config.toml
vocab_size = 2048
init_std_down = 0.0
lr = 0.00494
weight_decay = 0.022
batch_tokens = 8192
Each number is 128 + 24 x the weight over the matrix's rms, rounded and kept within 0 to 255. Layers, rows and columns count from 0.

# layer 5 MLP up, 448x192, rms 0.113, rows 282-419, columns 144-191
[[120 188 152  97 145 110 136 118 138 138 150 126  69 133 124 131 112 118 124 105 116  97  79 125 143 128  95 157 157 119 152 128 122 117 139 160 104 159 181  70 113 128 124 128 179 127 167 121]
 [164  95 133 108 153  85  89 127 153 156 138 129 133  96 144 121 142  95 144  91 138 111 132 149 120 109 134 137 145 170 146  97 143  90 121 111  99  95 167 149  98 126 151 159 138 184 125 124]
 [112 135 107 107 126 145 111 134 148  93 130 124 137 135 162 114 154 157  88 127 131 123 194 148 113 104 128 148 109 106 142 166 133 149 129 116 156 154 151 143 142 106 154 177 119  98 150 117]
 [ 86 160 139 129 105 137 123 160 122 158 122  84 128 130 133  92 137 103 134 112 107 142 120 102 111 104 144 135 130 150 144 139 151 119 107 125  70 135 124 100 141 162 136 115 107 128 168 132]
 [145 117 163 141  77 160 136 137 132 112  85  92 169 161 104 114 193 142 140 100 165 146 122 180 118  83 119 126  71 101 106 102 141 159 108 174 141  77 134 132 111 122 135  92 168  90 134 162]
 [120 145 115 113 102 181 135 110  92 130 146 139  86  97 120 132 104 143 132 134 158 111 123 131 155 126 119 148 119 145 113 131 100 127 151 118 137 150 152  90  93 137 106 136 127 120 149 135]
 [134 137 138 103 109  80 125 161 132 134 152 155 141 132 144 155 166 140 130 137 138 128 111 180 114 140 158 126  95 130 103 111 140 127 139 118 127 156 128 142 113 168 133  75 140 141 144 165]
 [110 157 132  96 142 128 121  99 149 171 157 142 167  56 133  80 116 145 119 183 122 104 123 101 161 136 158 112 145 137 140 175 102 139 103 113 147 118 151  84 134 127  83 147 110 146 104 171]
 [121  98 129  93 153 115 109 164 184 112 113 111 165  89 128 128 119 134 104 115 112  67 133 143 125 158 128 191 136 108 126 189 156 128 136 126 120 150 168 126 140 150 161 150 138 136 167 150]
 [109 110 179 111 114 168 131 158 182 133 131 148 132 151 142  97 112 128 156  87 122 136 116 173 105  98 122 154 141 125 138 146 158 147 134 121 117 112 100  95 151 123 145 111 140 116 130 149]
 [153 165 102 102 109 134 170 124 129 136 131 145 129 150 113 108 148 128  93 124 108 113  91 134 160 120 141 138 118 129 115 111 113 120 128  91 132 106 167 140 153 180 145 174 164 173 162 141]
 [114 160 122 131 167 128 104 125 119 141 155 115 107 144 138 154 127 116 158 104 125 104 143 149 128 123 108 165 142 102 101 100 149 164 178  83 156 115 160 122  97 122 129 101 110 100  87 154]
 [122 129 136 129 116  95 155 142 125 162 111  98 145 154 153 109 136 130 135 132 146 123 106 104 142 108 129 115 120 134  95 137 129  76 121 128 133 110 131 128 130  87  95 150 149 132 101  87]
 [152 111 146 118  95 169 137 105 138 154 111  97 125 143 101  89  78 163 145 124  92 121 126 109 141 152 140 122 107 134 106 167 134 136 122 102 122 151 101 123 127 140 136 138 144 158 152 148]
 [139 104 106 124 111 122 137 116 147 150 122 170 166 126 117 118 129 133 120 118 133 118 116 151 100 129  96 135 108 119  89 110 134 131 112 111  89 130 124 158 174 125 144 112 151 101 123 116]
 [126 190 116 154 139 104  82 153 108  99  66 160 134 155 110 115 107 144  76 108 109 113 140 101 126 117  98 166 136 162 132 119 129 149 116 113 129 109 120 134 124  93 147  87 165 124 154  90]
 [169 138 128  92 151 141 117 118 124  74 126 129 149 171 153 149  98 139 126 201 118 135 134 140 161 128 168 149 170 159 144 123 137 137 168 106 130 171 125 120 135 125 132 161 131 137 112  97]
 [125 142 140 128  89 115  92 100 150 152 170 126 146  68 111  86  99 122 102 108 137 131 148 164 128 122 119 101 121  92 129 116  84 112 106 115 116 106 143 126 104 148 100 100 119 124 147 107]
 [157 146 114 132 124 139 166  99 135 122  74 130 110 168 112 156 136 124  78 135 136 114 102 146  81 127 107 163 108 146 161 115  99 166 118  85 116 125 128 128 170 128  97 125 138 131 142 133]
 [166 161 118 118 138 113 118 130 149 150 110 123 140 176  94 122 105 158 162 188 141  91 124 144  98  86 110 105 123 101  83 130 146 124 123 111  92 144 152 125 126 160 131 104 125 128 132 153]
 [120 126 156  93 152 127 118 130 148  90 160 144 151 115 143 110 142 153 125 167 133 175 111 190 115 187 122 148 154 118 123 140 112 151 123 149 137 140 161 151 147 105  98 116 149  99 121 155]
 [108 165  96 134 136 182 117  98 153 150 141  93 137 186 142 145 134 125  96 127 112 142 134  94 130 134 126 117 113 146 107  79 133 184 153 156 154 120 142 137  93  73 127 122  87 109 136 148]
 [157 150 127  90 114 171 140 124 152 153  98 132  99 131 152 148 131 174 184 101 115 122 133 121 142 136  94 142 169 125 143 103 122 110 126 138 136 125 172 106 155 127 107 161 133 121 108 144]
 [132 158 126 147  83 132 127 132  98 102 105 174 110 196  79 114 141 139 125  99 149 106 139 133 163 137 102 111 122 124 124 173 105 164 185 180 152 144 111 108 117 110 158 144 106 124 124 107]
 [133 143 107 120 186 181 117 143 109 130 144 108 153 131 156  95 147 116 109 135 163  84 149 144 134 147  88  84 120 113 156 114 105 106  98 125 116 138 167 155 108 133  94 170  94 138 147 117]
 [124 137 177 137 128 125 114 133  83 130 132 130 139 128 159 128 106 110 113 156 170 110  89 146 142 138 136 131 117 129  91 140 170 124 116 156 162 164  91 161 123 187 154 136 112 121 133 136]
 [109 135 133 118 124  78 112 144 142 109 157 122 144 145 104 146 207 160 124 128 144 124 129 143 139 115 118 133 104 141 140  80 144  69 112 124 146  96 160 103 149 117 111 133 100 147 129 188]
 [146 134 107 141 156 135 138 123 105 103  98 134 159 188 148 142 120 179 136 128 130 146 154 149 183  96 160 127 153 107 158 114 136 159 133 102 167 110 128 124 112 117 110 131 141 125 161 153]
 [143 130  84 112 145 153 139 102 142 120 110 132 143 115 187 129 129 109 151 115 156 142 115 133 103 105 120 121 178 127  98 125 101 147 126  99 173 129  73  73 113 109 125 141 102 149 134 136]
 [140 110 134 118 112 103 125 154 130 148 114 130 153  98  96 126 138 153  82 135 120 149 133 129  85 146 128 156 150 147 138 109 146 107 100 142 159  74  94 162 129 130 115 114 151 120 173 139]
 [ 89 149 139 134 177 149 147 110 153 109 117 136 120 133 170 126 125 145 141 124 103 109 143 128 153 137 140 149 123 175 134 138 142 124 110 127  93 106 150 147 133 142 112 150 122 134 151 150]
 [140 120 123 136 137 130 108  78 112 122 162 143 141 150  77 157 132 123 145 138 157 130 155 125 138 128 120 121 114 128 148 126 137  85 137 158 143 141 176 160 140 138 134 115 128 125 112 143]
 [108 164 176 152  95 108 124 164 116 125 148 142 122 115 133 104 185 145 130  80 116 111 107 152 159 114 127 131 116  88  86 122 124 107 123 154 113 103 141 117 167 125 133 131 135 112 162 121]
 [107 139  98 162 188 114 116 112 165 130  69 127  82 103 147 145 144 122 121 124 168 105  98 118 109 161 123 139 120 126 195 121 128 158 147 100 175 131 117 146 126 134 162 168 132 155 133 119]
 [101 132 143 134 113 163 153  86 107 173 100 142 135  91 136 185 120 122 127 150  98 116 135 172 147  80 188  97  96  91 140 156 143 108 127 124 131 157 164 156 177 107 117  94 124 115 135 148]
 [170 127 124 124 166 119 113 179 140 108 108 120 112 121 127 158 150 153 123 120 103 103 113 140 125 131 138 123 139 122 144 113  79 126 120 150 129 142 144 139 148 105 140 137 132 121 152 164]
 [136 130 141 127 144 130 146 106  86 120 142 149 121 120 102 127  88 162 137 113 127  90 134  98  85 126 171  93 120 128 115 124 127 128 142 105 115 127 115 128 183 114 141 122 123 149 135 155]
 [117 126  85 102 166 111 144 156 116 104  98 115 119 155  90 122 115 178  98 167  97 117 112 161 130 152 132 198 151 130 145  93 126 164 139 102 139  88  82 138 137 134 134 115 122 128 114 121]
 [104 121 152 157 142 141 121 135 144 129 190 156 133 153 123  91 115 122 131 126 157 139 102 131 121 139 134 100 129 121 104 117 177 127  93 157 142 122 113 153 126  88 119 178 121 135 136 141]
 [161 127 123 135 162 121 130  85 118 165 150  63 110 156 118 108  86 134 140  90 148 188 148 139 129 175 124  90 118 122 111 161 116 143 150 167 167 111 159 153 165 127 115 109 130 167 108 118]
 [118  97 126 153 133 120 120 161 118  85 145 129  82 124  90 120 121 152  88 154 109  98 106 138 133 102 132 109 136 103  84  88 133 114 121 116 132 109 114  94 104 128 140 160 131 126  94 118]
 [121 119 147  83 164 113 133 124 129 116 161 143 115 164 128 141 113 171 107 113 161 118  97  93 126 137 117 138 130 109 124 134 136  86 143 128 136  83 120 123 119 115 149 115 170 121 156 159]
 [ 99 143  86  95 140 147 139 148 117 140 121 165 152 115 147 130 113  80 108  99 105 137 133 132 156 112 100 123 118 150 129 146 136 103 140 158 116  64 142 134 116 133 160 118  68 149 140 175]
 [116  96  78 195 102 121 142 174  94 142 165 149 132 125 140 130 109 134 122 173 137  87 106 145 110 139 129 107  90 163  87 108 147 130 127 132 144 116 136 173 147 131 121 126 126 126  95 135]
 [129  80 109 158 115 105 159 109 179 115 114 124 141 126  97 144 136 152 102 122 137 184 114 126  97 120 123 180 141 152  80 166 160 163 164 104 128 119 179 129 139 101 132  88  99 133 131 165]
 [130 155 152 113 103 127 170 146 152 103 148 133 144 125 138 108 139 140 100 130 126 110 113 114 150 116 138  49 117 133  86  90 112 100 145  96 121 119 164 106 131 176 143 100 117 113 161 112]
 [119  87  95 145 113 173  76 154 109 129 106 116 111 170 155 109 102 125 106 105 118 111 113 153 124  95 124  98 108 132 163 105 156  95 124 115 135 107  92 131 116 132 128 163 161 121 132 103]
 [126 115 105 142 148 149 128 163 119 157 141 142 155 144 159 145 119  86 114 149 125 129 121 132 115 124 161 128  87 117 145 135 136 146 109 140 132 105 119  95 134 100 111 160  92 125 157 104]
 [146  97  97 192 161 124 142  95 131 125 179  79 100  85 174 138 138 140 113 157 124 141 140 115 110 146  95 115 145 120 110 118 103 101 198  95 116 110 115 121 134 135 114 134  92 144 100 135]
 [107 127 112 153 122 175 146  78 136 100 128 138 118 104 103  90 162 112 121 147 137 116 110 142 129  57 132 131 166 157  99 137 111  89 133 108 137 137 100 145 129 112 164 138  64 113 136 150]
 [147 123 110 168 128 102  90 116 107  64  90 143 154 111 152  88 139 152 105 124 120  83 120 143 188 133 102 131 125 121 143  70  93 115 120 136 153 123 106 152 128 131 138 151 130 103 153 143]
 [123 114 120 176 152 104 129 105 167 159  65 105 120 132  94 121 111 143 118 175 142 151 138 175 130 109 177 134 120 116 125 150 136 120 146 150 121 140 140 155 110 135 115 152 156 176 127 154]
 [ 78 111 132 108 153 142 122 139 140 150 140 137 117 114 107  97 136 133 116  99 151 119 149 161 150 142  96 134 151 139  84 127 140 137 146 124 169 134 150 138 161 137 157  98 113 144 114  76]
 [152  97 126 116 119 137 124 128 156 112 128 111 132 115 111 127 123 129 139 116 119 150 107 138 111 132 119 171 121 119 150 119 176 143 148 107 150 125 113 148 150 109 102 126 118 128 121 130]
 [131 138 125 108 132 154 122 122  92 118  94 121 122 131 121 118 102 153 163 141  58 161 112 115 141 167 158 147 145 161 150 112 148 104 101 143 134 139 169 154 144 116 134 145 157 163 146 138]
 [125  97 100  99 123 117 152 128 153 113 118 131 102 106 113 101  90 162 105 151 119 118 180  99  76 155 103 146  79 143 147 135 163 100 131 172 110 156 109 157 127 101 131 106 181 168 160 160]
 [123 156 129 169 149 123 106 146 160 146 132 143 122 119 130 141 156 156 110 124 131 117  88 147 143 117 123 121 151 121 118 123 115 184 123 137 168 148  99 150 112 127 103 142 134 106 117 148]
 [105 110 119 135 109 130 123 152 116  94 147 124 119 133  82 130 138 129 130 101 147 134 138 121 118 140 113  98 111 150 133 138 119 108 131 139 107 167 144 109 136 168 156 114 122 110 143 103]
 [108  92 104 143 118 114 138 111 153  85 136 112 128 146 158 134 105 107 132 118 110 171 119 128 153  58 164 145 105 130 141 136 136 143 114 120 127 147 130 158  80  94 127 122  93 121 121 168]
 [133 122 106  84 107 120 185 104  86 135 153 116 121  82 145 121 110 178 134 131  85 140 174 159 147 108 132 102 154  72 131 123 121  97 139  74  68 157  95 153 119 127  83 127 105 159  84 105]
 [141 109 152 130 135 125 103 130 135 147 139  84 108 112 132 109 138 117 158 137 128 104 124 126 114 143 113 111 124 132 121 127  87 153 128 152 130 145 128 131  99 144 106 100 105 116 120 103]
 [146 124 108 134 169 126  80 116 138 120 126 164 138 120 118 127 152 119 100 137 148 182 127  79 148 107  87 100 139 139 119 157 107 135 127 107 113  95 129 112 101 125 113 132  86 109 118 121]
 [144 179 190 133 127 118 125 160 108 150 124 124 127 131 158 142  98 137 136 113 117 113  97 128 146 116 120 122 156 129 123 135 143 127 100 119 140  56 123 130 150 155  67 121 164 132 126 115]
 [137 175 123 112  95  97 142 115  64  98 133 101 171 102 122 129 135 160  96 138 114 145 138 122 142  89 153 154 117 115 151 117 117 138 182 170 135 138 142  84 107 118 146 156 131 130 139 113]
 [139 121 128 130 118 163 103 158 171 131 128 124 120 137 151 137 123 110 124 178 115 113 116 134 110 143 131 126 109 139 152 186 129 146 113  91 109 137  88 128  94 182 123 110 111 135 150 119]
 [ 98 149  84 138 164 182 152 142 119 128 136 133 134 116 145  98 165  62 132 122 139  99 140 156 110 155 125  92 133 163 113 108  96 122 159 145 180 150 123 129 135 155  91 131 100 125 147 121]
 [109  78 138 134 179 158 132 144 103 156 116 150 147 107 117 160 107 127 145 115 116 109 165 132 125 131 100 129 171 132 163 159 113 111 119 155  98 130 149 161 139 110 106 119 158  96 125 133]
 [184 151 112  63 190 104 148 148 133 122  94 155 113 165 143 116 125 116 139 140 141 148 109 128 175 122 168 163 137 145 138 154 145 146 109 170 123 117 129 106 143 101  98 161 163 149 161 152]
 [131 109 150 145 123 167 128 150 177 120 148 160 108 131 145  94 143 100 145 101 154 108 124 147 132 114 135 103 140 131 117 139  98 105 107 134 131  86 127 129  85 112  83 142 116 108 167 112]
 [ 97 131  86 126 121 111 131 129 157 141 113 132 180  79 126 133 128 139 115 115 102 140 112 147 119 105 124 129 142 136 106 122 146 150 142 140 114 157 132 132 164 108 115 145 102 184 126 140]
 [110 118 150 119 106 142 109 171 118  96 126 177  88  63 110 123 151  91  89 133 134 100 121 121  96 139  89 100 113 128 161 149 157  84 165 187 127  99 138 114 110 133 154 209 109 117 154 132]
 [104 159 136 119 102 135 102  92  97 119 157 166 173 128 137 143 170 139 142 118 142 140 133 126 116 106 146 109 135 165 151 137 136 109 117 160 139 128 147 134 104 120 115 147 126 152 123 129]
 [112 202 158 142  98 101  87 129 183 109 127 104 135  95 115 158 101 117 123 130 129 115 127 116 115 123 113  89 105 118 129 136 157 112  90 129 154 142 160 163 137 148  67 107 118  81 116 133]
 [148 113 124 131 173 103 137 148 117  95 145 143 105 127 145 132 106 171  75 135 137 176  77 121 165 128 149 146 159 121 131 133 129 160 123  88 137 134 133 138 100 107 110 106 134 148 114 109]
 [163  50 138 119 132 118 120 115 170 190  57 184 148 152 150 134 156 135 145 105 166 135 129 121 145 110 102 130 160 121 161  90 163 120 120 116 128 147 123  98  84 105 182 140 138 129 151 118]
 [109  99 135 143 109 133 135 166 116 119  96 146 108 128 145  92 134 167  99  79 148 132 151 163 121 113 125 153 158 167 134 114 139 117 130 156 137  99 162 132 162  84 102 117 137 115 100 138]
 [ 84 138 122 135  87 160 134 166 142 140 122 137 125 126  69 124 144  92 121 168 117 161 131 104 106 134  96 162 120 135 123 137 164 144  80 154  98 155 178 137 132 107 184 162 152 103 156 154]
 [110 135 121 141 125 131 126 138  93 139 154 119 134 121 128 157  87 140  88 136 121 139 144 151 150 135 122 116 159 119 140 173  98 132 153 138 164 124  97 122 164 135 144  83 116 126  96 148]
 [163 118 122 159 160 178 126 104 140 160 134 139 152  84 149 115 104 113 144 130 133 185 146 147 131 129 141 136 151 136 122 124 118 143 117 124  90 117 124  72 110 124  76 125 163 128 107 138]
 [146 125 112 164 121 135  81  71 135 126 123  94 137 125 138 116 136 141 117 128 129 153 116 119 109 130  87 176 182  96 126 120 102 182 126 117 139 154 114 133 116 106 144 154 139  97 142 119]
 [115 125 115 113 130 130 102 111 102 135 161 130 113 124 117 111 125  96 105 132 111 128 124 106 122 113 139  95 149 103 119  90 134 133 158 114 167 122 131 108 125 116 165 101 107 139 149 142]
 [103 139 113  86 111 136 147 123 135 100 149  99 111 126 119 111 114 152  95 147 103 151 148 164 154 134 131 129 140 140 148 175 136 120 140 117 141 132 128 149 131 151  97 128 100 124 108 113]
 [146 177 134 142 133  67 168 147 122 146 114  92 105 150 154 138 120 155 141 132 130 116 111 103  98 145 141 166 146 132 125  86 136 107 180 125  76 176 130 117 109 178 133 129 117 137  95  97]
 [133  86 171 125 129 136 129 165 162 119 145 132 124 112  62 125 122 127 157  98 143 158 103 145 126 113 108  89  83 162 176 110 100  95 134 122 173  87 135 126 149 126 180 100 123 158 150 165]
 [156  89 140 158 139 115 125 109 155 167 118 153 135 156 134 102 181  96 122 126 145 141 131 163 159 162 131 136 137 117 171 104 151 131 142 135 159 108 114 101 161 173 143  88 112 141 167 145]
 [ 75 107  82 143 122 152 145 157 155 105  86 105 135 108 196 103 134 128  93 178 120  79 101 123 147 103 160 140 159 140 124 126 130  87 162 135 165 141  90  82 134 124 113 161 110 112 124 143]
 [117 155 110 125 107 170 119 104 144 153 110 139  96  86 150  46 137  99 123 144  92 147  96 127 108 105 114 137 128 101 125 168 115 120 141 102 139 106 155 144 130 143  86 128 134 120 128 158]
 [133  95 114 146 124 122 126 107  98 130 171 149 135 165 163 169 125 153  96 113 143 152 119  84 138 153 107  96 126 106 124 112 126 166 140 126 166 137 174 177 118  97 156 100 148 113 118 103]
 [135 180 137  89 117 122 126 112  63 158 140 105 135  89  67  64 121 110 138 113 111 108 148 119 151 112 138 112 147  85 132 142  74 106 135 111 126  61 134 111 103 164 154 132 123 148  84 109]
 [164 104 160 121  86 106 138 129 128 100 137 129 135 150 135 126 108 139  85 144  91 105 136 144 122  99  98 112 137 149 114 121 153 168  82  99 111 163 145 141 130 130 162 132 135 201 135 154]
 [105 116 122 139 145 135 105 142 146 152 102 148  83 108 151 116 157 106 121 172 150 152 150 149 107 160 132 168 106 123 159 129 102 112 121  94 134 137 120 127 157 157 147 124 147 107  84 111]
 [137 110 165 117  98 112 153 118 143  94 152 161 128 183  96 137 106 133 184 107 121 118 162 171  78 114 164 130 136 130 121  40 138 159 118  88 112 152 128 113 179 134 198 141 111 130 103  73]
 [ 91  97 101 117 131 124 104 176 113  94 129 125 127  91 148 129 165 134 132  76 144 100 155 109 171 143 115  84 160 139 145 153 128 132 129 111 131 128 155  94 121 126 105 119 131 126  96  98]
 [142 129 115 131 108 113  89 161 134 109 105 160 107 117 131 120 178 116 121  97 117 160 120 117 135 114 133 126 114 139 127 120 120 117 134 147 130 113 136 126 156 146 139 119 105 136 120 144]
 [124 164  95 158 112 127 136  98 135 165 154 114 131  92  90 138 141 149 129 128 114 145 126 126 158 138 132 125 119 166 106 123 100 125 113 161 139 126 132 118 135 164 112 138 123 160 104 141]
 [132 100  92 125 134 110 156  99 109 127 132 126 112  84 134 110  63 117 144 122 111 128 111 146 122 112 141 173 140 145 142 103 105  80 105 155 110 122 111 132 114 170 123 115  93 117 215 130]
 [152 144  83 149 106 127 142  97 129 140 129 140  93 116  91 125 126 106  83 114 147 160 125 133 121 152 159  90  96 144 121 151 118 125 137 134 146 124 136 172 134 126 144 121 102 133 124 129]
 [116 114  90  81 113 115 149 131 102 139 116 152 114 105 102 108 134 122 112 100 143 120 134 156 139 159 125 141 151 112 149 141 130 115 171 129 125 107 149 117 121 140 115  57 110 131 137 144]
 [153 141 133 139 145 126 145 134 154 107 162 131 128 166 160 130 139 117 165 160  96 130 153 110 139 121 125 170 121 114 121 117 166 141 118 118 133  65 102 138 113 136 121 124 130 110 140 141]
 [155  99 152 134 153 153 189 144 102  65 155 153 149 172 122 127 125 126 145  83 123 104 112 155 133 133 100 114 107 163 117 140  91 142  95 166 129 122 141 101 106 107 118 172 136 144 127 171]
 [117 154 118 129 165 135  98 106 151 137 120 129 117 115 160 146 122 168 149 146 126 117 118 166  97 146 110 121 142 170 149 144 117 155 138 137 107 131 145 157  82 141 120 124 120 157 124 146]
 [104 149 182 160  70 168 156  99 139 152 154 132 118 138 121 111 115 138 104 131 159 144 101 113 138 124 136  98 138 111 160 123 110 120 130 116 147 105 133 160 146 117 136  82 104 144 115 120]
 [110 114 140 124 109 124 148 150 134 120  93 119 120 161 113  91 164 160 137  99 147 123 151 140 113 133 148 129 120 121 128 138 160 145 183 133  94 105 122 174 123 160  96  93 107 117 111 187]
 [148 110 120 114 138 147 121 105 170 123 157  87  82 113 132 122 167 121 157 143 137 166  89 116 107 123 121  99 122 123 166  80 148 157 124 141 121 124 129 125 123 150 120 137 109 113 176 110]
 [139 147 130 106  84 102 151 137 149 180 125 104 128 115 114 149 107 122  98  66 116  83  82 147 119 138 138 159 107 150  93 172 132  99 130 114 114 134 135 118 110 105  88 108 198 112 101 117]
 [114  98 156 156 132 110 137 110 127 121 184 110 105  82 176 107 121  92 117 134 134 129 143 120 127 118 102 160 102 124 134 121 131 183 153 162 144 131 132 116  98  93 154 109  68  98 112 131]
 [105 122 159 126 139 117 111 155 168 114 122 133 136 110 101 157  93 168 131  69 174 172 117 124 166 101 122 116 120 120 130 173 140 188 140 130 117 135 129 133 174  90 149 185 157 113 134 110]
 [112 145 116 127 108  98 152 156 116 116 123 141 133 168 126 137 106 118 121 138  94 128 110 129 150 136 114 144 116 113 110 193 146 114  96 124 152  88 148 166 116 109 160 111 124 138 134 120]
 [128 147 144  83 121 109 147 156 122 123  86 141 130 139  86 119 110 136 121 147 102 138 110 147 104 118 121  98 156 145 108 149 111 161 115 161 155 153  97 113 110 183  82 119 129 152 119 139]
 [ 67  99 121 135 148 150 114 128 188 137 126 134 112 137 159 121 183 108 126 116 137 195 134  98 133 125 117  93 119 147 111 126 112 127 125 126 120 122 122 133 101 107 134 137 105 107 119 139]
 [144 118 149 161 126 149 126 143 105  97 108 115 102 102 146 136  97  88 122 128  98 133 132  91 135 117 187  85 117 160 123 110 122 124 154 118 125 120  71  85 130 130 136 174 126 124 142 136]
 [137 133 116 129 123 153 104 129  92 109 101 155 109 161  77 121 153 112 164  98 128 104 167 155 102 118  96 131 102 118 108 139 121 162 111 138 131 148 129  97 145  98 163 105 149 104 130 111]
 [105 111 133  99  70 145  96 118 143 128  93 127  67 157 123 108  90  87 110  99 106 156 133 121 111 103 129 141 124 121 139 130 132 158 113 126 108 149 100 131 123  90  91 125 102 143  99 132]
 [140 119 105 114 141  86 125 118 102 119 125 133 124 161 148 136 128 137 105 154 141 103 123 123 134 149 144 119 141 170 104 137 109 111 161 127 124 158 121 153 138 132 137 115 160 161 118 117]
 [134 148 125 124 158  86 160 153 104  64 154 101 109 146 167 164 108 145 131  67 143 122 150 106 117 139 140 145 112 131 141  96  65 142 127 138 114 129 116 128  69 140 134  72 129 179 123 104]
 [119 128 147 123 185 146 147 140 115 129 122 133 108  95 114 121 129 114 154 118 148 106 152 150 141 118 144 120 162 127 119 107 145 118 106 107 167 115 100 127 156 110 113 136 167 153 156 100]
 [127 105 120  88 132  98 173  96 103 156  87  90 133 141 132 132 135 195 109 155 161 149 135 148 108 109 216  99 148  96 132 133 100 163 139 163  97 161  96 142 119 101 138 163 125 166 155 163]
 [129 175 116 107 126 117  90  90 147 125 139 132 160 145 129 141 157 182 115 121 150  94  58 145 161 151 106 131 127 122 153 116 164 145 118 124 149 148 118 155 155 170 110 113 129 140  97 124]
 [115  90 114  89 139  95 144  98 158 143 148 104 103 139 131 130 119 145 127  94 106  91 147 120 163 114 107 160  83 128 123 103 162 152 169 106 144 134 141 138 133 101 135 129 134 146 124 127]
 [105 117 126 120 123 120 110 134 107  86 136 112 123 127 133 135 110 151 172 110 218 146 109 110 134 134 150 111 103 173 143 123  61 101 139 150 166 141 126 127  71 147 110 130 103 125 138 141]
 [115  91 136 137 119 187 184 178 114 166  92 151 108 114 169 164 174 164 120 159  81 120 151 127 118 122 129 120 150  95 122 151 107 128 114 147 170 152 113 148  98 113 153 148 109 131  81 137]
 [180 181 127 119 140 126 102 135 133 136  99 101 134 127 106  63 147 136 137 132 108 132 127 163 127 122 130 142 140 102 127 119 137  91 112 109  92 176 124 142 129 140 143 143 122 152 104 148]
 [154 135 149 147 151 147 160 127 154 126 142 113 110 129 137  78 131 117 118 121 114 148 135  81 133 163  64 141 110 135 128  99 102 154 158 124 140 133 123 136 154 152 156 123 115 110 152 122]
 [113 137 116 164 132 142 119 136 144 104 119 127 135 140 199 122  95 101  99 112 107 117  95  98 137 133 195  99 145 115 131 150 127 128 184 102 138 112 150 162  75 146 156 127 142 119 105 133]
 [119 127 121 158 134 101 152 107 139 160  76 122 107 113 148  96 103 110 147  91 162 114 129 108  97 102 100 171  85 118 106 163 138 167 130  69 111 146 161 145 141 123 102 164 155 125 155 111]
 [129  87  99 118 167 127 136 114  89 127  96  97  88 129 126 151 115 143 122 140  86 153 149  97 146 137 140  90 153 159 117 116  97 102 118 118 135  98  79 164 168 132 142 137 151 131 182 107]
 [147 146 103 167 115 192 160 117 103 147 150 134 147 138 104  86 126 144 127 118 110 178 181 120  85 135 147 154 150 147 145 130 125 101 143 158  99 131 163 125 107 153 123 101 186 153 118 158]
 [126 143  82 145 132 141 103  78  88 131 117 133 151 136  89 179 112 141 129 159 134 103  92 122  98 158 128 151  94 130  98 125 103 138 141 146 130 129 152 136 140 117 105 115 153  51 139 124]
 [118  91 127 128 118 121 126 126 167 160 156 182 154 126 143 180 121 173 136 159 166 149 147 114 119  85 134 140 147 115 147 110 103 136 176 135 168  71 106  93  78 158 146 105  83 144 138 113]
 [134 136 138 123 122 106 118 102 134 123 145 109 112 142 121 141 150 119 104 134 111 114 132 141 117 123 184 129 143 132 132  87 145  85 136 129 126 152 128 134 126 127 110 121 116 155 112 132]
 [140 120 143 115 151 154 159 128 127 113 100 106  85 124 154 154 123 112 125 190 153 135 121 145 139 144 125 120 149 129 116 122 161 150 111  90  85 122 124  99 164 140 106 113 108 130 115 105]
 [148 122 118 152 108 130 118 133 120 113 113 148 119 143 157 107  98 109 114 174 127 174 138 160 114  90 179 134 139 133 158 115 125 139 168  95 130 149 122 136  84 134 141 117 110 136 109  78]
 [159 129 106 109  65 105 117 100 131 123 139 119 174  75 125 194 100 134 143 104 135 104 104 109 134  69 145  91 131 125  82 103 115 118  79 127 126 182 159 143 169 142 112 128 137 156 158 104]
 [112 134 137 108 130 106 113 152 146 173 174 124 122 101  94 126 159 122 107 116 120 122 133 126 128 143 128 142  72 150 114 103 107 171  95 146 101 125 122 131 191 141 107 148  97 181 115 154]
 [128 129 123 118 167 129 133 147 154 104 126 111 123 154  85  98 117 130 117 128 118 120 134 125 149 121 137 125 106 122 101 113 123 108 124 137  77 124 150 179 146  89  49 114 108 121 132 120]
 [105 144 152 163 135 163 123 110 149 125 132 121 123 105 121 136 168 114 131 113 107 110 164 125 122 114 104 117 114 104 160 145 146 111 160 137 125 112 158 143 117 148 128  80 131 142  88 154]
 [155 145 163 136 135 144  92 143 114 120 121 135 108 116 112 139 127 133 125 101 106 155 139 118 145 161  94  82 166 135 113  91 134  96  95 146 159  76  95 110 109 154 148 126 162 109 190 105]
 [105 154 172  50 126 166 123  95 123 139  92 139 111  97 160  91 112 153  90 119 150 142 151 146 126  65 116 108 123 130 127 140 125 167 151  98 171  91 122 137 191 102 145 185 149 119  79 120]]